python train.py --n_head=4 --norm_place="pre" --norm_eps=1e-05 --init="normal" --init_std_qkv=0.0854 --init_std_up=0.0854 --weight_decay=0.064 --warmup_steps=258 --decay_fraction=0.746 --decay_shape="linear" --batch_tokens=16384 --doc_mask=true --steps=7837 --dataset="wikipedia_en"
Each number is 500 + 50 x the weight over its row's rms, rounded and kept within 0 to 999. Layers, rows and columns count from 0. Numbers have three digits each. The size before them is the row's rms in percent of the matrix's.

# layer 7 MLP gate, 384x128, rms 0.137, rows 22-58, columns 0-127
097:519492411504525578457523475496551380581525557539577507521531447471430532426580533525473542491609538500518440536527491406526449519464607513555614475508496500497540472539588534584515476562537523507489584578492508533531495512557546586489543448569491515471491521514456501497590459514531613461573521562484488470478554514513456461433468498522531401489378570462590443489553461439557513520579
089:524477487545524438481496478478416603528536429518475501531434515473408536437489490544541472577495496537488574501470535588550514481551463468522531524538506448490564543518579528596443498501555517529469452537520476476471507477496452498473502507563525455569572442502477477645473387532563430450488519425454502523476515502561526450369586416447493457538476612571605572467505406465544417459428
102:410540431587570470494402512458473476504480477567508450530604554387499530495423509509579546572459543546438513468531528469448589508573558567498503516598433444485438548550523443468526511435524453469459564459490511537519430515548496444584578532501556585559552510520508449454488482405547465404482485391493413464501470536475536431479506430475578482565507522500516464415504459531469424453504
107:510622563480452398479499538450570562476417438484586492516540481465491503446435480429452462443550537464420537491489429537530480531515563456502539477430390412491461516529458614460523531474613516521435504540493537512445473441537513509536491534525610482463606497484436531485510550498587546516475508476461479475497399509569367415459486456521499448556508523468548552408488505555437467442482
113:502515455480491435440554555481466480482434468461478503424419492439436470594454439538541486519500483500463528501452495553512532439562429498466545538533469510476551436515471505424484564504593510507520546375547416533480514404457584526559645522603481442511515580460488465466501480540521537446472477447581519563437543600561484488417461497441494538392506445534462471451593486481481426590454
094:519536456594593483560485451460449616573501424525477467485550530474529411532502503449550536435553511540588625403463641531465457459532476462503556531653496405496502567515532540557517541450407450536518508479430563541551481479422482519538499513475467546542560510509471555516566534462480435505429527464491509461482565593522456526450521493538428511432519541514473504545518529427522438536530
104:550523508439512438443500437532606549442508476442514464449442470469500483469461418459464441512634544441500517503484418570510484553456508469464486467464587517548469547461552534536488497458483545551478475394506497546463567438548544463523577559494488443447559527527423444451484568476525453409598421545524476572476418546490475502449494529404521621530355555477437528464482497518454430524532
094:517550440532504473465553390532530584454451512537559478516411560479460617474502509478557528556423458533526521403552611487569513448484456499430547578604502463467476551466522539518533503514466543550489496413595631495522522468522505568528513509575491453373546451533475551454507475504524553417467497513466489541489514568530425527447444440551474456545401570534588531496499497474540517438433
101:488483485444565568442452515448562413469543541443454549461403488445517480517573510466472480506525488549582454512552494621474515466661462564469483567507488557458487398456524505455591472506464475492527536513540503507509484423503556481453538532549502451440503494499481524543446570559509511499424465460471502562533480469538444491396560547411577516623470497429577385478542455535394470541516
091:557456551491438443422554523471412499618542545519526565463442563506376506399423434549420548433443513483488559425488422517377581545502444495500461513542565520506504475489512437515528529426526462498462518483450474481509544517576491461440523546479574445422583522536469444495405468554543438503529480527560540489546532544520521480377469547480519533470452482482467432544524429545469492578581
101:537474546565520525478531522489567565580500518413465401559422447455495531519518451522417465451481523494555536452488507500437533507568522438519590442568539509542576493554549612464546559469538504548390499529459531497493614472443514456576536535500514545508547472549498510544504506503603582490504492564595523607474600596531496456480457602567492531523466644451530539542519513508456486497490
103:457468480376528442448543504411424475417470486475590447527483554613490491490535439482472519451510492523441561514524462572556463488542534504546406569536394542555522565539442533451432546519533402532464455561462470553561529345506574517455523404493512471371496524477433402481560460467443540490513530436492453521562464516456486492443510486498458467461496532407451448486489548517534502519495
112:533552429481518499472480363499472484456519556543523534468521568551538533515464435471488514525461526572419509530458558535464524500478458659403540626585499494451500503557487431573542494539580499437376474462584541509582460488505516577542498552447556486526519521515390471414523454464478573486568476383510466593510529499506489485504551486477523500519510507479468491404551563567442476558490
096:524468476502445447474517427384543558508490504492542429523443557521512550586515364506471562504542594484500513461485504531560500481518527571456514482511411538498599516476510443404565552496446568520478590517458496520588625495522580535559571499507477494523477490556521427557536492487579434482541584513483430544428446424557537513540483483449576564586553490597525483471525477592483426543512
100:522493520438593498445456440529463431438529457566567558450510594478471501538441522572527596480549539494382505459632551503496526526495333474524540516546375504475546521508475612483505566497496410463469471443497581510535539471480567474475551488578459477454466511511454481486464563462516493463516532489485476533547546500512460476469484512459505505498470470447544487501553570548475344595585
094:506468469510422495521460470470404528487523494549522500539493469396500545438427476457492462526614461411538499578498536576382434523537527571523496557518517544517567517482487573421428506633483506550491511454473586500474454495464536551442495555515498560506477437523441461530516538494498520529587528543469432468545429452433482479518445540505538510450424548394504474507665473505466533425619
096:516507578592564491500524431417505508544512388497468519537550485469491579424547507518560465523498450541484496454430606457406404599476525462477551534512504497525454576524490499530481513464427492481565645500591497515425461508472478373585537441553544435437475566466487538425494471508482505448482522512519540553533545479449541530411442572483450468575574514515469458580440474486432484478565
092:522486496563552431433365493493473513455451619449474549450508488496480503542534521577415486489510459443463545556473464416523555460513508490447532557462428481502523436426474625506490423484450552541493483563482567514620504440580557496443531428483474488391435495494522439398512571465563451516471504586495505512413442512518455424451536490508577565466590460453513455505518545507451546431511
101:531568494473462427470518492506462418541520461506538470491560589428455516443492538412453591553442471541459505394460448466483546458606471550482544553471506507396520476532529506475521424513499469454402518482445490521582548524519600484576533502513601518454494534536502494531363570513477477517578471470534503460561509480520533419433612397501522631504510544485488493465544477468417488478593
101:496460421526479534500455523493428428531539491557543528608499575400558548520504452546501583489420508582515383541520511378553444452589419503474520447514472552466421494595511540427532567498517438496553504485475591506558530485407526484560581466563528582505431534452472481456487570470438515449483495403434531536534464479571482507479468470477443514594561571500487501450480517444419468483493
093:599558544516514483455513458461508563500541395590460494459501539481517511489380519478469580574508477517404508491557518480472480525458471472509504486547546504524496538524567463542495529521531524459382542488507574448570508406498510563561456534493618486459604526502512316507577540553550422531521449516546578532606545518475456406423499525475547449474530499510431567485509571522456474458489
091:454546413446460472503503429443478525389489378544507454504485503520399523457458396491402443499514459485532418494503537556516404595486450499488452602438552400456392551425490504466453558464477407503464433415477525554461500469460533451520538529535500482440406522449481407545522540497571462436500571585540482516414551511579458516510505504480476484466510497519448550509559522488491525566529
095:575487506549571503500472462455554458476490556440381484527448464443562486481366486443491545467457569556516412530485536514398440530528478419538497567474456511476629533530532568449442520517530499538489598505397525545588479518495537621413473496582509480483541515429506540488513510424448502597604454487467464439469547535474446552503466554523498500523438502464509485514528449506402512414552
105:521473480420584519412522472491483570503474422524548533436516553497515448469438437510594517572550568554444557467534538508518514398516395504552557522565409551532470609566554519542468589453526427525480528442439505544542594483492485492462615529536522541438566498525511449415565500446503483491521492500544443517489532601487414506500445542474507544566485513504454490397558572517556497508613
107:537522511538552489469482480418471547460527451530471512547371555488517601455549426500539578592486481576479536536478509500558506504422459531577542450501484466501444555577579551526449569476545499399512516386512476528508521537451537489531557490613568524502518526509357475413440506459515426519507547447506461530544489460549563411455482438419590537502422486500388475504466496485496457437441
096:620616436520553575466528533496405473538511509543429582448494530485504487585557495497476473432560463463482472492542518404456569433504448496527530414559588485443482537439543598506446542494412559499431493460485554468547526434486544562484610537523550451512509543485506493509624437556467538527584456480502463478559598553584472494461378430483477502478524521476442565455502520515495494526474
101:550540473527504435450414531519489482534435438465476440495525465515396579540499542481509472523484507566499410495595463516515418517528531592452527587517472540579567512545489623380565413403550508566481566564400440489526634463448507508449487537488471538439520488541494409498493542499510487491543523494444560515552477480575536521503387455475573486474482471431565541577481471447489455491519
096:564472461468582476510553519484373470535510517461506568453520555465428506489526560445537416488565456508416522515485563540411558507545460414564584543549523502504452453536454453506502477492490514519576477528474505501533565505404420450491583537562421542475592538493378468553601487472464496475465413397499481568500391569506469475544445496539511569491430451516513498457517498467451505471628
088:534529507436449421480510594511476558444509537574576489600479516548472474466483553517536562517649519485418499476485417505567501504611545553484531521528477470513479586530570567554569467493537518467416551549548557481507456481592457536540457454473569403571495500533476573492568517466482496481453518532418377482437538519421446509538538508539469536528485468447437468494592540593539583553516
087:467491457501516454491435476489501506496497482511502458550460569515509548522471413481500583585445590467527481516554530542515458381505438594500510582489492453548464500495571473498537465469538572515488521543579509457578557488467553508520474588536455521518535480466563485398625458488398507474473366441458472508537442522466569593535376564448522398539538484485598551477474568537515507456592
104:561557557413586441506488502505511451512448515560533485469377501490475564333474487456500572508508551434451506437467566543493489535483543561550582415577508473433512528523559503394460570429531521471546431431463553520527484485453484464470428507534463419537513496510403477548520463480566583462524479463553438464531481602527468553432533520552519458446457500491439459447595539589541479468531
095:505422488469512450508440479535465386474371453493526431567535532520486529553520495515543488460508480509478458427512441509523460582426521512490475540499448492537531408532437528488427559582637511425467464506587437546532511402528508374512473514515556464457467572483475536599461438533608540485479430474486542530421525495495414460491473475493501600582444505473562484550616475522452499465517
109:525499483499468451454415551543494472563492396579484407423474553539457596476499419523527468546558498441544483466562536553466452497529491526531516465603472447472514633525532484488531554462479495486511631450494490637479583461497526476485480564563528561563482499454491468516533467470452468402389545378479447512595485497512520503450467488536513516581587486544476487430518541471537397522509
094:486587388561530487498460535507456458493484534544463489455470592498482515475535551535538513552580504517524419518590569483484606540587443549514590507526475477436452488511478563458507577493616485514479489414638500455589512496521453464569459405560489542526499529470451454444473472556475469535564483504500500483580478502554394546490430520446458511559524432495556478390560492406463461430550
092:543489393422502509556467480460525480566489477477498449426437497525533570585542502561546468552531511545433453479521595379574565520507467573541512481548481494467514545576531467431568497454514473481523459405526533466549551505499550508580515571595514541574569515486318486537524476463492561488503575510471477489569537572592428474532472557527516507469506524521454427489571536485467491444623
105:424565358511511432450555416460465524464511508495419381404481504528457486608529487461509467498621499475476505576570382486487505536552523434490544490565519459462551462527450493486580604514448541514552515477442499521541472545451543537537509444522526391484509461486480427448571543526555487530464580492480447529506492531504404459450558454561551452560541472462527424480448559563536468428510
098:386513443442492494445472547529487531539495414482434492502510497550495507496483588499411507518613508582429523535452507558371492563538459488498572482485460566482465456519465557428459531438424463463448510487501504511417461481479543551495487486496560499537466525501462470403563549549461514599540468432381503539489559406535474468514506513534504491382532494473483534410609473488375588540564
# layer 7 MLP up, 384x128, rms 0.14, rows 22-57, columns 0-127
092:576466521493462544404482506452498516516491490452497527584531525392446516487502405432559546452517394487503426474556463487563477404593471453479460502481500452478495344522451480474547453474508547621456532509529417471428520471488529503476478492463494476468466537488441568547475589415490483551451576572497535491494544426543511559445457461492541517530551481512528459347531518467424558589432
095:518501442489485460524391486421432528542508456452533455471502453395523428502558514402469519525622478507576551474417498457500552507479462542557498450446514504501554620578497479512549556384512488487511462515434557467497510512453463471550585645553477448607571551509520440513595517478503468476532505469523523415604484525483562492482487435420466537518462562532624505469496544517497495526461
100:496502435519525469502530501424429594556522528507566547362539475524523456437469519482612453513494562532493462418492541401495529458553592457557523432524536420546477506427520531556530434445555607432565490586464482448542402487586523470493429567478581432530469470521444479470566504501507403506527522437562483397562569550480475430472452460496542510469479532539473577533495494459477529479444
102:463558458552437496541493520492573523465442473396524489573460537525467519425573528536483392487586573528467485436464512488510581604455624450428498475451452591540546522499496519508490509469592500446475378405482520544566482458531528537572434528518512599570520539527458506501545484483518578532506517507544502512494430463523552460473559497489465419598524565581594529507408451497451490422521
101:384444501401474425514391565473499462489505522494386528445544472508454492512477553478495463516561624461520514527528528585475521448530596458517495506604428488547528526598521437423533423467471561486534528469505437493608545485392564472369479536475465500478470532517542526464522491492570534520436434531482528521492538506445557596483514505480494462536571556503555419487556386514513524544536
090:476504522547563419528470485504490499497541524518442474510551582472460534536470509578505526462492477456526497459436478366530448510494573495572466425557567386497425549514607470455467514426443504466539537440577443431512475534554470457529457524524539453570492492546618518590545481575655501474515498511435466496425519547540515508462521402511495499457413566527455497494533463557570396419465
103:472533539498471592483436529565504477489537465484527543504551406518383613512573460440548608584478632462510491449474476546586542587511520477551485514487514543511492436615539413490503475512532495519509495514438502535519500512454520516480553589627575524542539472490461570466494525505574387491517487438492501526549470444460517443527585485530420611477468516573521541546405467500555501464532
094:499543544483539464549392420493511448472515392437510484505510503459600552548521524484407571527452555511450505585546546588528470456527417533543503410492451452515422492512428467535530567478517420477425514495477477562494531492458506412501436551531512503556515550425437522445588496462549402542495552460529440532464476570503528499569508474402463580536539474546550422435419604446474439561523
102:546537387553471513483445451501599510560512472492461450437504531533527438459601537477426579564532533447483477405439446503479372598466463585542418494515563538527448471483412488462569485524449563467543522486477467468549504434522514545543509527513532577441474523465485567522511438552448474486564466561602424455510556622443495468537419470515519582538495568529427526552492565505506523438483
092:421583528537541526508551589480579566494475460536510460476570488516543540471458484449554507544539424501503485593538491543487509487432500554492509533446456514460365432509491491556449456467380492482513430459562419492491529534562488507492500413542522369522509471599480442460442490592582583518593486419570473505457493426546380464493448441461450458530551526490469545537495503597522528561475
095:500530466453487425459480580456617478562531557529540566426581490433499397555487538527526622544490500507501560439469430582543488561605416538542415580545533485479584464455531490451484448510451521429469455551513424484474496506450523543485581555523511511508566518575521373478481491476479564442515463484572558475456463577422441491503451518467556506550436460452573481522432480521485562559475
099:480465572445511495502507449484544492431453509453489420528524553594492508536539528466490461543415432585516563446490454491564498447522498463483508552559552478511544449491426546471437609637487357626484628504522567549512447488507403457444479478533509536487477548579532433549503466485463539469478481519611453529448552550481470532578490539452410472519520482513520531512609450451545542477501
105:417415467518556518461516558440565489535486585530557436451494541486482427400530598506609504548404474484559418554437541526553460517544592485530545440412506485471444435500500566549534550536573432471493473478530548530483540485567443447466582494490570547531424486459559456484510575478373547569414489478456495515513496485476538546405426532521497576524538540489528406472501487481427536500459
101:482510503498580454527530376463575576492516469459509455607503561500585420480468418510510500482422485502538520494482471407494466509536438458504457592434537378468519433538581515459484538522494630533423483448589451487502499490421479482481439462518555502508435491453451475533516532472599529551522512452515595525526508508523429469520471528492532535489582545551335588466497558485513564550544
110:485446397575592547547481433489522514471482388449500536526569526479495515428519499438498481519433452538556569576572481332584467549522506529499417408471516481472509515459537559484565561496466466550502507470483433534538485541466562513422512582476460482496491508498471610480538428534481533561495482573442560543485529457558584580509546540603417588553553445477527432489559518491491463503453
101:533591487492520588538537489553432517449487488553468497556499458429558495537496501503517419502564549436616512550580601557544454501438542456590538475499508561450502530583444565453497485585450490480436502491583453491548419523429468583516416412490529635577513514445531542501498518466461487472579621493548476483498475493477562456480519509474501464466392563475489532493577489455472530390482
088:531452559445588562542438449620440476469487457488490476550402540452530571491434507493541468460520476549467487509490484536481538563517470540468529489493542452554583423478554479547484420486493488518467518445432515549476539518479495586411323443461485476513520564496445485643441573528504571502524539516524471498539551541554495453508488412575561553506554521550428542442550527501602526416567
089:451476576601523457542533498430452459462504546517469415614538571446505599484524553504541482466458500504575459495480614519509597531517524581585570431510496499538492568483511477431445448497508441453569496495529369433551453470521389450544457443514646576500454512509427497532540528521555510430534479467488568519580515491498505514514484470498493462509407438595522450498471475451484422496498
102:529505501400615462433532485464533535462469449509537599593575573505472495501405523531485505505543494456501491457523616462531494498609448514515463552491565462582517496427563419421489534502550583437427445497521522534430587495417474596464438569505512425430522497455536511528440471447513489470545567495487473489491497570465600439550530517518450541444577481446485410460538506406472536490551
099:447483516468582526483513464529477541446529466530427585492445569527477491442523481547568438463535569452478474548476535420489514513604516464576386492392549604532464528504400559460492542587550539480545485525558516550544524547460478504479553412445459476483403417496458431489514501469468415548474435521528515529492460424460527530570472550503506627433525461508497451484447449472353531446474
103:478445495448424470469509486523516567458514564480597507485528398587511512563545518558540441402585578387480509435539451469471491407512521435397474513471520537514466452465496550539517497494516551436587495484476532518481398473498588498487568566489546476389522507630525550464421494440455509484536453472537512602430417557560521448453479551480568487487502530431509508520448454518521523502612
093:488575460509509419502448464463481528473508467434563458558431472597511552583590467441573548528463478472524527519512526594488514499458512560532422446499419438415511491426501469505497535510451550557417442502529493541399509492483416542538491508550426589408475501518514424545426471552530464514444526480570498476381392524515554527511440510456458380404444472495538507491471517449504409548431
096:481454497467533569495341493577564510492610443528437515418494483497580569536421450533510439513555520520637479469504558467505455502460534518562609494475421479467504519488503529533488410532502523558543512527485502458539572514449444489412473451500580523528498475510416500479482484410442484513544606540481488523506468434463470521606461586534584505443485506587530541497532360518485492450464
105:511530428499490470471563468547494469439487571502483481511488460620514547555431502548465517499539475410377579531570486556596444465369416520475475519466462560413462529457515520506492469457514466448450498527560559552471450549430437537447590494477570440552556539466513570527478464485526492481507548489422555431421436479579575366518560468455474526507552494440496497600440473503563481524516
112:531535500492423481460507462391518451409498590520503435416429499533528459508459531452507527470473518461309556449564484615490577459505551551509516517479538618461392570478515584490512504509457460427563462509495453527532465449584528500518654442538542504532527441515520501490510526509401529489467504518518553480493478589502499456467492520453475546472416478515490352485477501520509482492497
097:542581485588458492519491520567418462576534545471463509575517514452434606445507620542511500488482441433511396447503476492503453550531488488542611497506485548444534594434535523451478491497438438640378559572489497477497538530516461551462477507484423512548470533513499511523555484582478457488515603519454488429616477454510494472505463542545468383562531461445581460449524461489521458510542
096:577498477583477479437482481532535469423480533490454508517435479561519530547608570443392503551535514570468399540624514425477513522527412539613501497425461565520477534561545494545511480446507433531483551500617517518565497519577507504576478528450511564553533462493472475480515442515437452585497531432461454479475457408492459554518412516512465371372444508484518485516442468546534531485507
092:433489537541452417529418470524358578452478510520547556531532563460534456514443431509531470509496421548464524518471471570463445459485410416541520576442594493520413542416461541498417500444508537485623532445521486505507518489514431424555588552496489448518475461553462412486497526452451506509484472483505540514456542469553519489595389472540555513525479457396510446426556572558517460421514
088:521432490479542503495478489512554532563472518505448459343481484583537533662462445543469580464460502448509526464530548448456477477446404543525495518426439493449466474484465503573543606397481437457484546470355590459489464493508542485477574550481483566408492505493537519529444472432553516535526444497478494521448356525576496488510453538402497499487473499433535536475496532537532517578478
089:553456450497510491481521416454501468538533522466472482542404527436463464444509407432492525549463467482579445549482519461483510439495508542506498549525468533511433515481532441483459496429429526524573467521665519474415483452539524506506627545581537520579471533475521471482548477411432546477557512549427527421410455556529474537484442480513504567642466479500527621508385461425510490437525
099:432555445557563539530437462471535540519497472499440540487597481429509539486478436547523459516489535508442462569566536486463585531494480439512536621438428516471496429466453519510550365501426574612483456472592530475537572513455477545495459551477490515551450550389458556450459486582513489453418538574492431492571594511463473609533455484508461494397524431522482462519464484506417499469468
096:558499521418480510512461558519505504448492478577454519398477551509440477473550477515558515449533477506481494513478434516490493517517590467417545501497506541508530441463473493577510622504471443597493496482620495500450566447510484547508443503491540400561553610449447426494441550469503576382538517605590471547581475501417497504450502497492496499458582460448449387496503441367504463545442
124:479554525593547530528488414464527454435420451534529472559447588540426475475546562553587498487507470391504486516532468509475516507463566617511528453479451463454453544486575458437521477489474476513558381435463586539484556527515532544556437456426481488428562474435539497586426394523466546445495513502512552468381477463479498472518525615401479530540531510516541538384522523440477502480542
098:534533523524498433491531557486454469475521549477495515543404491544451551510510502447624471518487520530511393480441564490578447547600488453485543432482479537440524513464568534534503507459545466499544522431546544516529473473468523477353459495545395433569508558545485536521579446556492559521537468492454552539597461496447602569497553533448447396561585523531581438584444460458452555458573
099:566497486423438443486579547510562522508530475485488417430514454528589431526489429471491460481538463507533549501465495574596566468452584513510492555482533511431426499506507509496494481510530623426454408494571333530474413500546493538512494516453434436503639410493457549544527425531531538531534576572497465521473383524513444517496540536444513555450538461484443500427543494519451485540446
098:605469562518531563494502515441541491494430511516478528470626477356475502461501577430499448493452565450454482430535420540444450560431501602411413459504532483609408546555497511496490467432493458494441426451512399542462397515543523495462497574496511505481603527528514488554439480512480420491520462456528489476421482424459470608505461433534526543481540447513482552512493576493510551529519
# layer 7 MLP down (transposed), 384x128, rms 0.135, rows 22-57, columns 0-127
096:456560453457433466497489546492411535466461523558471481538383451546432443530488409438432560478528412567492461511515416521450430463523505561504477421560461490457439507643484574495537463460571503549453425538533395556546483463490431551504484511371484568481522570500509512491465512509463528479483495486417422462505462552482577597556375465539537494549564486497518503467435541446518472466488
091:568490447508498617606448579493546393538491542477527551438573480485539520511510576484548513494558518476504467536588526538494522516526613486492485531543478484511412438554467550433583478531453527467456498535414454462547473471554475487544453456526540545428446500538502515460469582419432596559468554497437531498511458494458420562618545596489555492555528354527567458480499554498506541557524
103:403476493472482515602495523539434502571492604476449515538487426453513507510546447529524497587442540515550496489535527494537452536521399473411467583590523490563519477476574397557482475513581516505503483565513551519545376427487412488488518561409496595450499505530568379475542462484589547439469513464463575567541486535555484499539413457481457516483491506470467496507499472389546397542534
101:449462440482515493503538494506552512514543505378562440571584523556416420446530527425463533463438536535522584487460581444514557513573588509517441498509550523439426547452566471501416518593563600440516434476536487471510465451401457543521517487487535496471527429551504490547485626433494458491514461456523443425535393414456504519524541492422487411562488558454549501566523475527554541509449
103:575538462514526525550566502402502551550470542591482498426436485500569525495456567465536473540518512455534554458556524586511518477510509476631501415477501602513501494459546537577429532523517403496545503422495469438546529508366580472519397389466519454472463463524447527534404547504539593545527489551512447430512484540469520592543464478497443419523431375563530495462483522476522496528490
094:476546469496508542649474448499580569527491447544555499488445477518551453514457444463470548487494521484435522550524492518519515465557426461444501500448503483490553383507494515534495395533515557521432517528486591677518561549540523476458470394603474601455405499506504485444422522447448450456514509520519528456504523546427471512502440553487578447516546509541542530416435539390479524476581
103:495478472487460507494465525557532432496529448432540530452508488491550588510472575469484501562547538568481468540456529534518595513524493452462519490455513525583469572540553463461489574555498518497489463476500527354507457519437530617496600513601404466564420512583480505470550417445448522497604515456524518453494466478527537598479426432375455469426408468458536539498531533504522395480415
102:523521568390531532479386499545507527528493591469500480501543520504533480522517453503470442590525458478397594421530499582518542445503493491548424535519477475500602521504524515459482546550498482480495441525473576482594494567538559527552549402485454543546531592500406542380543549437481500527434488420556481509535468489605466534534462552484522507521461357594510418483524511457459418503560
106:539545460498502501520407492511573561487583455500440470409407525487509503497570591467453596508606553553486423513533529527572476484568466548466514454513501596583520552469509438418497492483412589499509514459493589476547457553421514464537513523472511509442505575420555495523451509470563469562473442511475481481434453504589467497565462520491494593526418492544529464367466551469432414582530
094:392531642457523596501495469429419467543452513463494481551475407629486449439548483503479555446570522507582489490486463529484434579571494456525528514597532524553430569520566466450454497545438476402509459469485504549471467480540520507440508520474462480478375549504501545498429543462497552438480480576426547547583510566542499514522416560457456480528507464518526390454445555518502427464481
095:486511434599529487538566496531534648510501576444472527546442581474489571540522566482496472529514460541525494497496436538411529463508442321557571510479509550520512499572441578417493510496481497540501509556503486474541458439569495455601527528486406446525435559506469544472553530500454569559543493487457495487484455536604549526452549471409386501518514576573513523496466507422551482454420
102:450602496452411499529450496523455562557434499402436485618464511419455543507559517467490505501555562542588525530560483565508464515520559525446349516482548446456480527530466446503509477468489483449482447523485517491547567559578504526513497489492527448528438424517498524446492496541562405475525594533468569474427557462464490598390461647471522567517493623528486539515539544481512533533477
102:405505427448526501446444541449485459493517472521561499547422498482449535463408523488433558563433403354513585437394506478534465529452495509550493575468512484449537506442515466551399516436476554537458465448432444487469474459497512520481460544521430572531509525506501480541420611497537450491566416470560520475489579501428509436493443488462533545467442564420367500550556501510465420525505
101:510490467379522508583474487562557561508477549523431640571503591510546576522494532443439457606430494388507455544541437438534494492481543398509462474486468507460468454544459531491476520492549493488569441483510528573426528556486469492493481551505590497553410539535536414496562449481520517422425453472535497470403527563483494413459436584480447434535570451491470482581458565512540446496521
105:476431447529517528364558553495460548487509494466504507420406499509573496466475428453539425426613411486554598530464596471520447570498582547484473453483497514400479490558549479528465540487538492541530545522443485450500620568548563525454521447463507431432525522516471479510489475482466553445538502521550480476484515423446586569467510423553382438528419480512501510589503470466560462560447
099:543423467546541525526439434591443518451469436532560479592519449531518410483523521454487476499531533366536533464577467406450531579556567576539493522502446491596522516531546457538485505404437402486471453472494534496570503557381533516468493611502456505490446414463470431463512502519548468533450592496489474477544520490534497581609419520508504479441518500547435595447507585507502528509541
093:445597434462458448464468500493518525502448490504454478429511462452474543342595491507409450470502554457564531490431500574539617519535515489580510461454527485587489576454558511526488518416546485577532535515455486544563420544541530499486458484464513553474486459549491441558400556505426477553546466517376467545455525492459546574536398410536445428538494455529518437483506456523461496595480
092:472472414413486522527474503520418567473380533469558501459440456513499510544492469526528498524562581430517511435439411477498502522418537551465468509514527540455479382587456415513549498602384547527395552538531499598414554521548517463453505494487441565433533557586526511470462466457465505500479468473458463480489487489423445516556506530482513550495606552473565528468402558560455503596486
099:478429539549493547581414414383501511532522501566573447465541500596468537462432437484382530474441469518447524535517486481539479497499507587432539416575439516487483515524440491551525543510529427476466532484506476389488516580437484444355499502442442529388525512467519476606491515552464486448528489561552489600455409459513514577543434513461486564476540556489460507559461459499550541510533
096:458508494502487435484593400508570534530574467443563499458503499582561560512491502498495450505540474475512540475508458573547512527406480474393499551405485440493565566459526576528524399459504540422457464518532409498491552504631526488467516499556531463599516419594471539467441465483582464538437425521411416463501610494543494487458481520481493429447484497517461542440520582550428506414526
102:612509479483485397497606448465517518491512483438509452501508584435482397507504424435462485542530554462519501582520458495532476363554441466410471587497490600495488488511423518493508496567579492495461494513443483681508518517529437468527523461469472557559528557433514445488527530473506432531630589450522502466600508500557478509519555474413488545509451501469478514525541425517506513576519
095:561440462534480388509496586594525519470469483495603438417570628511553546540557495509611588517431455532473527528453507509436510472516542485475588576538551453566567455461463506443366498483572455512436463570466519441433489456458450539486503474430446444558529460500553480480498542539512442537518506522537525511496614443538537526511478538591519437508519554555507458482512464386515457549500
098:469501556512501515554617540557555438565495409503542549609524441502530469543481464537448414476458564477474593463495494576448504555494526485562516532483495489459487557555526481456494395387488512547546523445526462504422477455431433518533449484445440472466495538422536514480496426489580482400515491462443463568557411520502509515452448504509455558539529406533449544579569610560595449452448
102:471586515483430457369514557450498536611476510547514498533457498600521451614470454557498536486530576356457486529560521520464519520500508558412458523439492561471465505434524502490413475472482470431531474556513507502476370516521500559506476471539581571590521535487427569573553446522440557562484575471532427513417533513457470476436466400484529531520535523449531486619500525461493520488488
108:545510530431442537584482446577500502459528497499466529468576562553547504512448510556514515506488491449491531492558528546448504538413579572470512514490563520633491436488526468530459490366496466469583591512440489447553491433505555558391501592520480519411491591507480481487566520524508523373482486517449576521515492481564543525601503546540562386542440554508478530486464522551450458615555
091:442447526514432494482468472467494522563476485494411512433411566531500490488507487494466512508457575548509529496450391563453464563526475446495554495351471440477457472504598546497452578474487506474533493469532501400558521601511503362557573514563500521492507478493447518567414480537485558552567520516490536528461432467528482650527571517473472572560465567488393581473546551503468534417467
096:496410458476488528558460554509442430416412474377474540472487420446564501466568458444490526481444495482508485587532461518471487469505479483410488501568511509503511479499544498582422479458520533487544480483481406382475516483624519550410512482589537570549511625465509434484556632499505467487476432425475489486490469497434509459518424526549546522563475384510492555514560514577561523525437
092:471528501524476472545427536460496483486441432483593490583451416548571494440545493556497437535445596488535516525474482564544561486517543567552464452494504516581487476422582452517517509449414515438477519423536533513435546486403461459515521454417501474586629435458471440573461535547486520553425522465457527476477576381485528515581488434416553425485482520484479543486400507524534571445423
091:425495530449570484420581582488531508481566442446513550574456539563533486438411526529445468556521552489580518515607472462551518574521559537485458396531423482476531585471490454580530538651446467428436551552496531535477499457520539563476556449500539462468562558520504543456553497626435470396567451476495504541501513528535493476492482466553502521559549521452434461506611470528496508571502
088:517452423486475529464473498527526502512469481433458513465536459536479520454456456427513541476454491568458511477544560530378449591546574492531604448619494533457465466525472503631500469505526500573571531594466501339505380517488486457433517482490449551482566480483464495493511457526514471514509570490434506554505538461482624537552570450449531510467437541440570503524483552505569602515405
102:465470406502469476390544580548427558542544472490383505513492458540495557420481544518419486567382439491529548529458483479466486470517488598538544491556583457447549493495593473457528449509556536509518476507468533629535612522516411512519503501543466497498583439575565562592508449457574499458556560474505466470564539509565443517522491584582410516454525553542477465474462537509439472518460
096:552551512519519540593549525482376527511548420460377586437517468525618525573447444491560420498449480455417480547497532418404474495456473500513388501483439474535446529458469568484443413502501469486536503476480508490535555498562528473388460543528474459441415560487561516492540518492468560464475529538480457507491426569448531522501461540525524505557528529496483423517565490500655397495486
118:596533455497497490517448477550503462470471520448533417434472577460547564384444417531529586511412571438547489472481457544526479475524554524484446402478381510469530422454440496503521462436520491527583523520470563407577585527491490511524532494530489470542528480513436456531474574466398465473592426515532424459512517471605506556515506547525472432474587534569485536550549570556556411501452
095:535510475465539505593534572510511504515521486507522467473471520572505494426517481521449572570486482508482437445514460542485400475457508456571543476530469454487556594553501473548550529497532468499526509585402443393502466489449442459403550557471408581435575568544561486552592570454514568455520460501451481547484595506602556516522534417463449487532437501523534539490507644474439404565446
096:510546649416454497486460434517497481540449555457406619604541554479477489502464474460483543420504487520431492491532444499385409469537453473468554546510526531546512446442470426517454515569510464479543606580565517475403558592454497557575592518509537461550439477484547460558430419564488445523464528528536458529466460443408472513537550518500529505509562539486496553530433478526535517542452
101:524437443444466511547507489491432564496522540541439496453510449591546506514470530499536459435453547550533461543511524539559526559551486535567509503503493534557496591512492553529520513507589538538532596641518560581488518521544465511586428553484527443599525354455504516531433445528518545459509396547520464546543498490578493438537492405486511541455432489432459578431538509499566492589373